Weights of a small transformer language model: capped logits.
Each number is 500 + 25 x the weight over its row's rms, rounded and kept within 0 to 999. Layers, rows and columns count from 0. Numbers have three digits each. The size before them is the row's rms in percent of the matrix's.

# layer 4 MLP down (transposed), 1024x256, rms 0.0207, rows 817-912, columns 64-95
094:486503467505503509507523478471529495482462508493533533478529520511526527483495516508532476516488
112:512499504513465486496516466540497510475508517510526467530491510502491484482517520504520464496499
097:533486508502486553524453500484489531489544508488501500507533554446520473482479507498499494517515
101:490496513537513530528497492547480485486544518503499524532488460489521520520499457533498550486515
086:484473556450496529516496511498512485482511515474551503512485511478497427475518489508512498489537
089:509508529515504508468504482509524497477497459497510498516550501487469500540474500495489580477510
100:514501501504505501511471537451517498489508517444496494450480512527497536457523442498513541489504
101:485469497545521490500488497502465480479485542488478512509493450503507504444530541511510540490507
081:535466505491497487486540527523528517528486466448517529516464501490502464529504455517485510486485
109:489530543503471531486473514541508497522514479481504543527524470491528491496501514441498492525501
104:496509530478473485500485490518486476511529509518483546506503487530507478483495428472477551494501
111:525498491489502470459524501466482509516511493510529474513502471500511518484480467501471524457519
096:482491458526517507500480494473493478514486502507491483467511523490495522516529500480503546545472
103:446533523442503508454541507513506492487511498506535491465553479498475505514467491488483478504511
095:515500500529508507501509461529462529509495512506534498488454487496481490500541527527536532470488
127:505492494487503511495527470447518484509521501532518470485474480524472465462502507496506509474498
102:515529464520517474523524505482514491472491485467510523502481518490525490513487536538486480452485
096:500484491537473559510468489491529509528527469472509485500476523541472536483509552476489507531492
108:505543520486534540473506518564474475506520478508491529465497490524500468498528496486507482506480
097:483503500536466500510482479432513534487490478511490494498480527465479471488504485519471527502506
100:445533497479507485538509522522512496476505525499504506502520556507527501533512477507532510496442
090:473516474510471517504517487521523497466499474542483503494504527477521477523524565545530490456484
081:490507549511486489477483523498479532487508479473502499477526523504502502516523462510538522490528
097:518497500444516519527495517492527480429463521465460454522470484529499512530487542485491466532494
093:478496484503549545533494475511486469530519550501519491509480487480503494483466513519541461487471
092:490498551509532467479453518526543472485503493518454506506527486530523474493499526522467508509514
103:495502515541503520519537489498480561477481488490516512458489491534447513476515537486431481476469
099:486502523459503504486478527530466511478504481435493513473484486488444534539488509480518497497472
098:519512531489492523473527455490503528546505502508507474488516483524488499516506488452490445520494
091:465451520482516461496508455512517500489535548524484462449521492493489492492499481469499514532445
106:534470487517551476503581497518452446493464536491498455493464470487506481514495496511523499492502
101:521465473482486523521525514539431455486560507524488455477516508469478519475513460521458499490488
095:510500469553499517511470477522466520501532495502518478525499508485475516507536529496507539513474
100:490483510490501491469527469503497444505509517483481498492502501513505529558442512530525459505521
105:506528504468454459483456538491505517506518479482485504517532468511525474515461507482513495538478
097:510524513483498523526494510461494513433496509522456514520496479507520482484503462492499492500493
090:506490484514537512533488523454531475489510540493552477519507539507507520516487512511560501491462
097:503457480447498494487476510527479494492517469521519541526491518487558530505468466471474508518469
110:567507492512532517507533423499506516482537490497538443505463498503512549513527477521500443526529
104:492490503454514491495476511508508480508500530488499492531507451510498493491501489516498486494519
094:516502511510512501526499518506431489504501486492477484521493522540437474510498502475454487486487
104:527495532543522530510515483563541495518485532476520476525553521499474497495449506481531488476520
094:462471488490484493514515492517537489513525547499499473485513492507518498511521512463503532498497
093:502533483509485484524459534521484514476463472464520486455539473480489558514465527489466475479505
105:520484534481480510497437538544528488497483482487496552486485519450492503522460524511509525493482
102:508503507517478523457492506448527518551549496498513536467513481470527503529478479518515496497472
103:539515481491532507488522506476459568504459507514535524499502498499495476501506493530478450472495
084:511491545485466499490507493532481466472506473514494532487507475487495472476548504505491532517473
078:513495496489552528532533542497494486502479531484509465530498517530508489558540498473490476531477
109:494510521459518493520505446517486533495518482531540473509523495482488489494510466483509480490476
105:515544512498508526466441485514501524517506524524494479476504475503454504520554486468527510538544
089:522506518528512451504513503511440538549539505543479503526511483463485493458456471482544521524509
100:501488479507511538495476500481485483507514509486469506484490517451488506495500464524420519439493
096:503529532508493462482522509476478493484492478453493539482558505515531468515469520520473476507510
113:473497523520481457439470497473489538499501508501451493510474471486464542525492490435562511531499
108:510477536515527515481513522512520495557521473448567464469475503501464506490458543506485519515511
093:469484492516504483489459489515472515499518480549520535517544486480468459543517484505515491494433
093:456492479520501522487454482494490475517466524498490487450476530493486520544513500485458487476486
094:502497530564545512548517453451501475514465519504530475510486521537506502499523481532519530523503
090:545490499540494486475538488503510534502475479532464534510450522466531515525474540511524462502500
098:514537492485504497511504503506556500431535489467507500519497499514529495530504511497503487489490
111:482507498468498509507480515499520464468489541483504477420524497500513519516484449573530524509500
100:504503511559519545524487491452482483472496531512469500552545515517528509461515477546505517519473
105:416539475506537549546503515502491553488515483516502499461482550465499510475460491486506498518491
106:488532506498485463490509512542503499519518506513527527507541486488515494540493469533529520531501
105:454493477541499500479539495485524496526503512476491476500522482528511538484442508471502504495501
093:512489490482491517462528512504487506530496506501490504518477482499502552527493456453486531562510
105:537530489511539476481446519544497459510491482488480511535546506492563457518495487473514493466539
103:495528535454496542501518484564508472509482510479504437491513460496500482542522465489529474495517
109:495503480503538537467505456470497475521491468488458526516500533531489549484508484479502518513490
102:524546481524481496528474465511462506484462498505476478494555452501462518466486450476506516503532
096:500459540456490496481514505534491464541483524494511479510546470492496495491492525509495426461530
094:471483475567488508502532481484517489498495492465516487480516490525557488521516509475537520547493
108:504487500546488516503498491480533463474569480490507530478485493506522500500498517493554479483526
091:490552511479561481485506487484499489497509518442555469526523480523465521495567509491461496486460
107:478544516459498480466470491537487533495551512513493450507501481501507511483489480497475489528540
112:542481468493549450501519453481513524510494480484486499509540532484542516483530518456498502489529
104:494514485521521491490499445468475501485488478513476487461491544571515512512483525482499468535524
092:504475492465489519464475479517526503491483520524497504490524475478524470469503502486494493505449
090:483506506513493471497508515501519480485500522505491475461513494503479511474457482481477536537519
097:534510501522448515495519540470532500513416515482506539465475466523500458516438494494504508537453
104:485539533505477482493521496528481515519507478453486472489446491493505530485524511492517490521560
106:527533550480515510477506475492483456529475501507505509496508498546529509473480485463506489507480
094:500492509495513508547477523463498478509513502473496506515485503502459521496502504510505475506502
107:485478522495509498463445512524479513502493494457477507471532495452530536526515539469486524539494
091:536501531492490527506446509538488471481479483516496483476513475466504532507506519505494494533465
109:512493522498473496490519454516532504429522516488533472488483490529501492494527525483472510517493
100:508451525511503525525499483507530465499539509563507515481500498521511534454477428444473557494500
105:490508489475501461469491521491506546556547497499504475520516480554570478543496501494497554505538
104:477521501484499484538514538495495492508530480505486524564514507511500522513460514503524482471495
095:534525461486527502523486503503481509498502523459539480520492564512476548495506504462538491488485
095:518502472569520491507479521465481479507497485535481495503474512470489526472543498516468491501490
085:535488525522521531496540497509498522476493507508502481513504529502459491529492494481425508507498
111:518492501534504494496495489458478521454531482523479500541466517527475516515489491529516491477552
105:481559507492497486492467480512506525440541484507465513554507526495487519534504503518520487487519
101:516499528514449538466507493528523461531502508541515489443495448513480541470484446449502491500510
# layer 4 MLP up, 1024x256, rms 0.025, rows 818-913, columns 64-95
106:473509490502492505473473535523497525533520501514497498470493488492507501511487480500475517534495
102:504504516519525490517471537515514487481518550526459502468505518516493465516479487563517517468507
102:559482498480517478473507511512516437489474495541500464468490524526504511516547489471522479526474
094:521447511522499518482530486516532500508502503554491470545491481499497516529514493477510514514458
088:492481523479507458542507490496498488507540509447494479492476537520523478488501480506534458478507
102:527479504475508467489491495489509491489536527494527465514468520517527514455553482505486525489467
097:540445470513465510491474520532501498490493496475519524456516509527458485505505486530527528557472
079:456530512530510495515499465485480505477491518535507547521546506488518522488483518502551495517474
105:559450517483496500502494481504463521500481479488491528473520445495498458523511507516482478498517
097:505504477484459502535538526505469493517519522558483534501503514516481465477475519519489481456518
107:511521523487507526494530499478509491438565495468540499453496532501499466508497505488440488508510
097:476542534488463502509499496535444541528527513486536494508504459508551461473515502522505467504501
105:510493504519496517501500508505511484468489532521505508537528488534546474500480503507536543499475
095:513514497462506530542482514466536514492499517524537478508449485574514488488537526463515490475504
127:501476481479488489514525484514483506492495487508509478485514500528480537462457518514464495506524
107:570446473505519489518519497482524508482496489497500532498483519486445485514441484507488499514525
093:499541462472541508502508459503490513491486496497539489524538501497516472470501464484546456494530
112:504469538562459491523510515491498467478481512503532490530510466490493469462514500517494502499509
094:497467557521496492541502500545507493503506494444538517499506492514503519521516534516453472471456
100:524470560519492485506491459509525495463493511504509508499495496494508491475466535491521501508538
095:488513475477521495491491534501545499510462462481492499514520507528496501479443462493507466490545
087:506451506535481505494505498522523496434480501535471474484462474503555480517517544516499518530514
102:479491494497500468553525495527478514519491513546481506518455534488529492527526508495513488509488
093:512473465522503468527486534463506486510490507509485462533476506540481501451497528482480491467497
089:470472486463502509516511484495529469490503525511489499464486553472539497523442496529464490487474
110:512547590481533484513502506485549459475477470527495459535510513497459496521511498486440559499473
096:512492541502517475526526462464524527528511523481506482493481517486521503498500517517524511532498
096:492502500501484491500553511487450470468539497491538474453500470497494467490523543509524491455478
090:533545521503506502523505510508502485519470505465537498504515521506537506489483491517508479484517
109:543543520464491506521453546498527475506488492491528505520500517523472504485485502499510524507483
105:493495527459507479488493478476466473523502509515499509509481517492496486505479488493454491538535
093:536514477486487481555505496548479486533501486527502472515488541582505469500435464528481525506503
096:498454483486520489541507486460498452528499515516538473465506518505496504474554479505516555506480
104:466454546504479476494512494476502456487549504492533543454516516499513499468520503544471496494505
091:478451503522538488568492504505494516535523479447463521464506482535502456532516507507490490500478
092:554485521468467504480538492511497505466509430527495514509496493532514515526502566474447529500507
104:512499513493479478478494513529482450464471516450531468440514444497501527494452518498497505469492
110:539519524512516513515495505479513489518499468530502465512476486481438493502483546510507538487515
103:506460545542508541512500473546534504488505500546529485467541468505481510511531491505496511460445
094:480540480537474500513503543531485483479478484498517506496503488477532488489489484504540531433538
106:537481545475523487537507514526466489486510487513519522493476509483489513489523502507474534500506
096:563481470484507528468544479514513489500469447483481528491515494501496461512466505486468478495516
095:514459517478502485444515494485501528481506490540495520472485482527500488486496502504509479492518
107:509531439462493523485530501538496448493454449525509521486490507507493479571520451513517486505448
104:479491541476524492517505478501485495493488473506519507531522487554534507540543508515521453523478
113:445491505517499480508480487539499462528506511524481505468486516511486508463479548493468525506497
091:486515532460493504523465451465556505502462517460573449517487498515519498523509574491503475484514
076:484497480514464528452457475504499530526543481533489527497495510452520513497466488527490501485487
100:491525524514519483481490546546556511478524526503492509494505521529465527494504481493485505508546
102:481477504475522460485496542516521494475501494496492458513509482511464486503498528520469516454539
090:469481530490520531537477511529539502496479511474480508504522524540498489515501503505479508465481
100:485492508496484468532496519488461549484532539476492510471481492516498484483501481497505488500518
102:480482505417546538454463548501526462506478502518499520470507430468528470516484492524491494510475
113:547492487514510470500541493546485495466533490477525503491480472534450437493547492526475516458475
109:520504523534490476480551529513493468509548465483491480515500528524518508486493477510544518483510
079:529505512527521476503520519464566508519494495515530522496553540547501509510519479473477486544509
098:539491484505481504502508549488483546490515500507466479502526486491498485534502503544514486527503
095:507507541476447514485535486543489504474515494508494496521530493504496485528510511500544499513494
103:513500507494516465504465481466535495468520502528496508493498513547507502521458524496507495489472
100:571487489481470473532504463520479504492481479543512535535511475485466496481501523509478504470479
110:517488518518516500490510475491486541481518512511512472540506482517480476483499553510489471486471
101:541473532495472500508450531488537519489490475490475457462537512536507526531531525493466500561546
113:540502470543420497461498483494543498508494484499507532461523516501491471507464547515425541498527
107:471486547515491454496484491503504489465520515502517497501506567507516489483477496502553528472535
103:501518476489516465503517536469513457454503457491483506505470525504475458472498545486517500492526
083:482521530532511497509505452518483478438478524549514529485513486504523505480485479493492475500474
104:492463483514463480472532488527535498490537503514502515497522504501476505517487485557467480467504
105:497535502495516421532498488477504485475510520533470509517480519512525512522499516530504512524516
107:490563541494495497554473473511513505534521532532499474494498475551491503507537505490538495513527
103:482446487500483457482499463492500451519524509529507548510503524529563496500517476523522525499447
093:487483500526515465521499510488487492521545504463496463469490516485510490485539503522492530510478
089:501462524457520476501510549511508528509487484496509523531488506491521475521494505503513483512502
115:556445504457530499520480495442505506501519511482485481489503472501498529471490514526452482485475
094:518484503497482516520536488520517519506496465536494490491503504511479509526486491503510475479528
113:549473498516519489497518485493510475496492537522526544485491487509514457444496511517496490491466
110:483543515487475478535485476528494516530513515517545498496524490511483504519507479524490520493481
114:503516492478490510519489551492547486476497505462510472473511486519517436517477489495479503475507
096:506490521476455498505495546510503488511470493478492473477508476519487511496467559493483502489454
088:551503510547487515557488534456498530487493490513501452517521521488446468522500533545508517493487
093:497543539520452477499493483539469532465559460533492511512487498463427484473492530510464514533518
107:505438476536526478487485467515517492495526483544482523514547490528483447517513515537504501520512
104:536474521532483496541516539542485497518487465473507490470462504505428461496498500526468494486515
096:543553525518437486507511482465482486479463492534482461491525476513489482525507508480457523549505
115:487504523502508484514531504489483463544498507464543474519514517505455505525464485503514528489483
084:496498485552489532510509504454581528531487454473553503513521517462484469453475519502506501525552
112:498493508519475467566513485491477462489519525525529521477542479489500510507466478530525549547517
097:515521515465533535491489474535497473500533494483532469497481523500516491492477475534494492523503
105:458473519546493470509519524527541516503462508517507554472487498489471503458500480479501489504514
107:488501500537512486486534466493526517464511517518486500508494521501475495510501493513511541473487
098:552496511534499508458552476479542530494481509471492518512513540519498468531514474535429539511529
113:518454498540507518479486486498516465472476510483490492467512484533502468485494505535471503473461
103:479492493519504470535528470533518498516483516506492478488520480505514524515481502498489479501509
110:499531523518483530508456510505488486462488492533531507522494461497502499514527515524479552510497
107:516454486500493489504479486489517462512519492477531505522469493513504515528458458522545522473487
098:479467505500516523496505507512520518488516519483519473490480531475456490503485557495518469521455
112:483516527522484479462464530498527485491486450521485488493497490500479481497563495498530475519494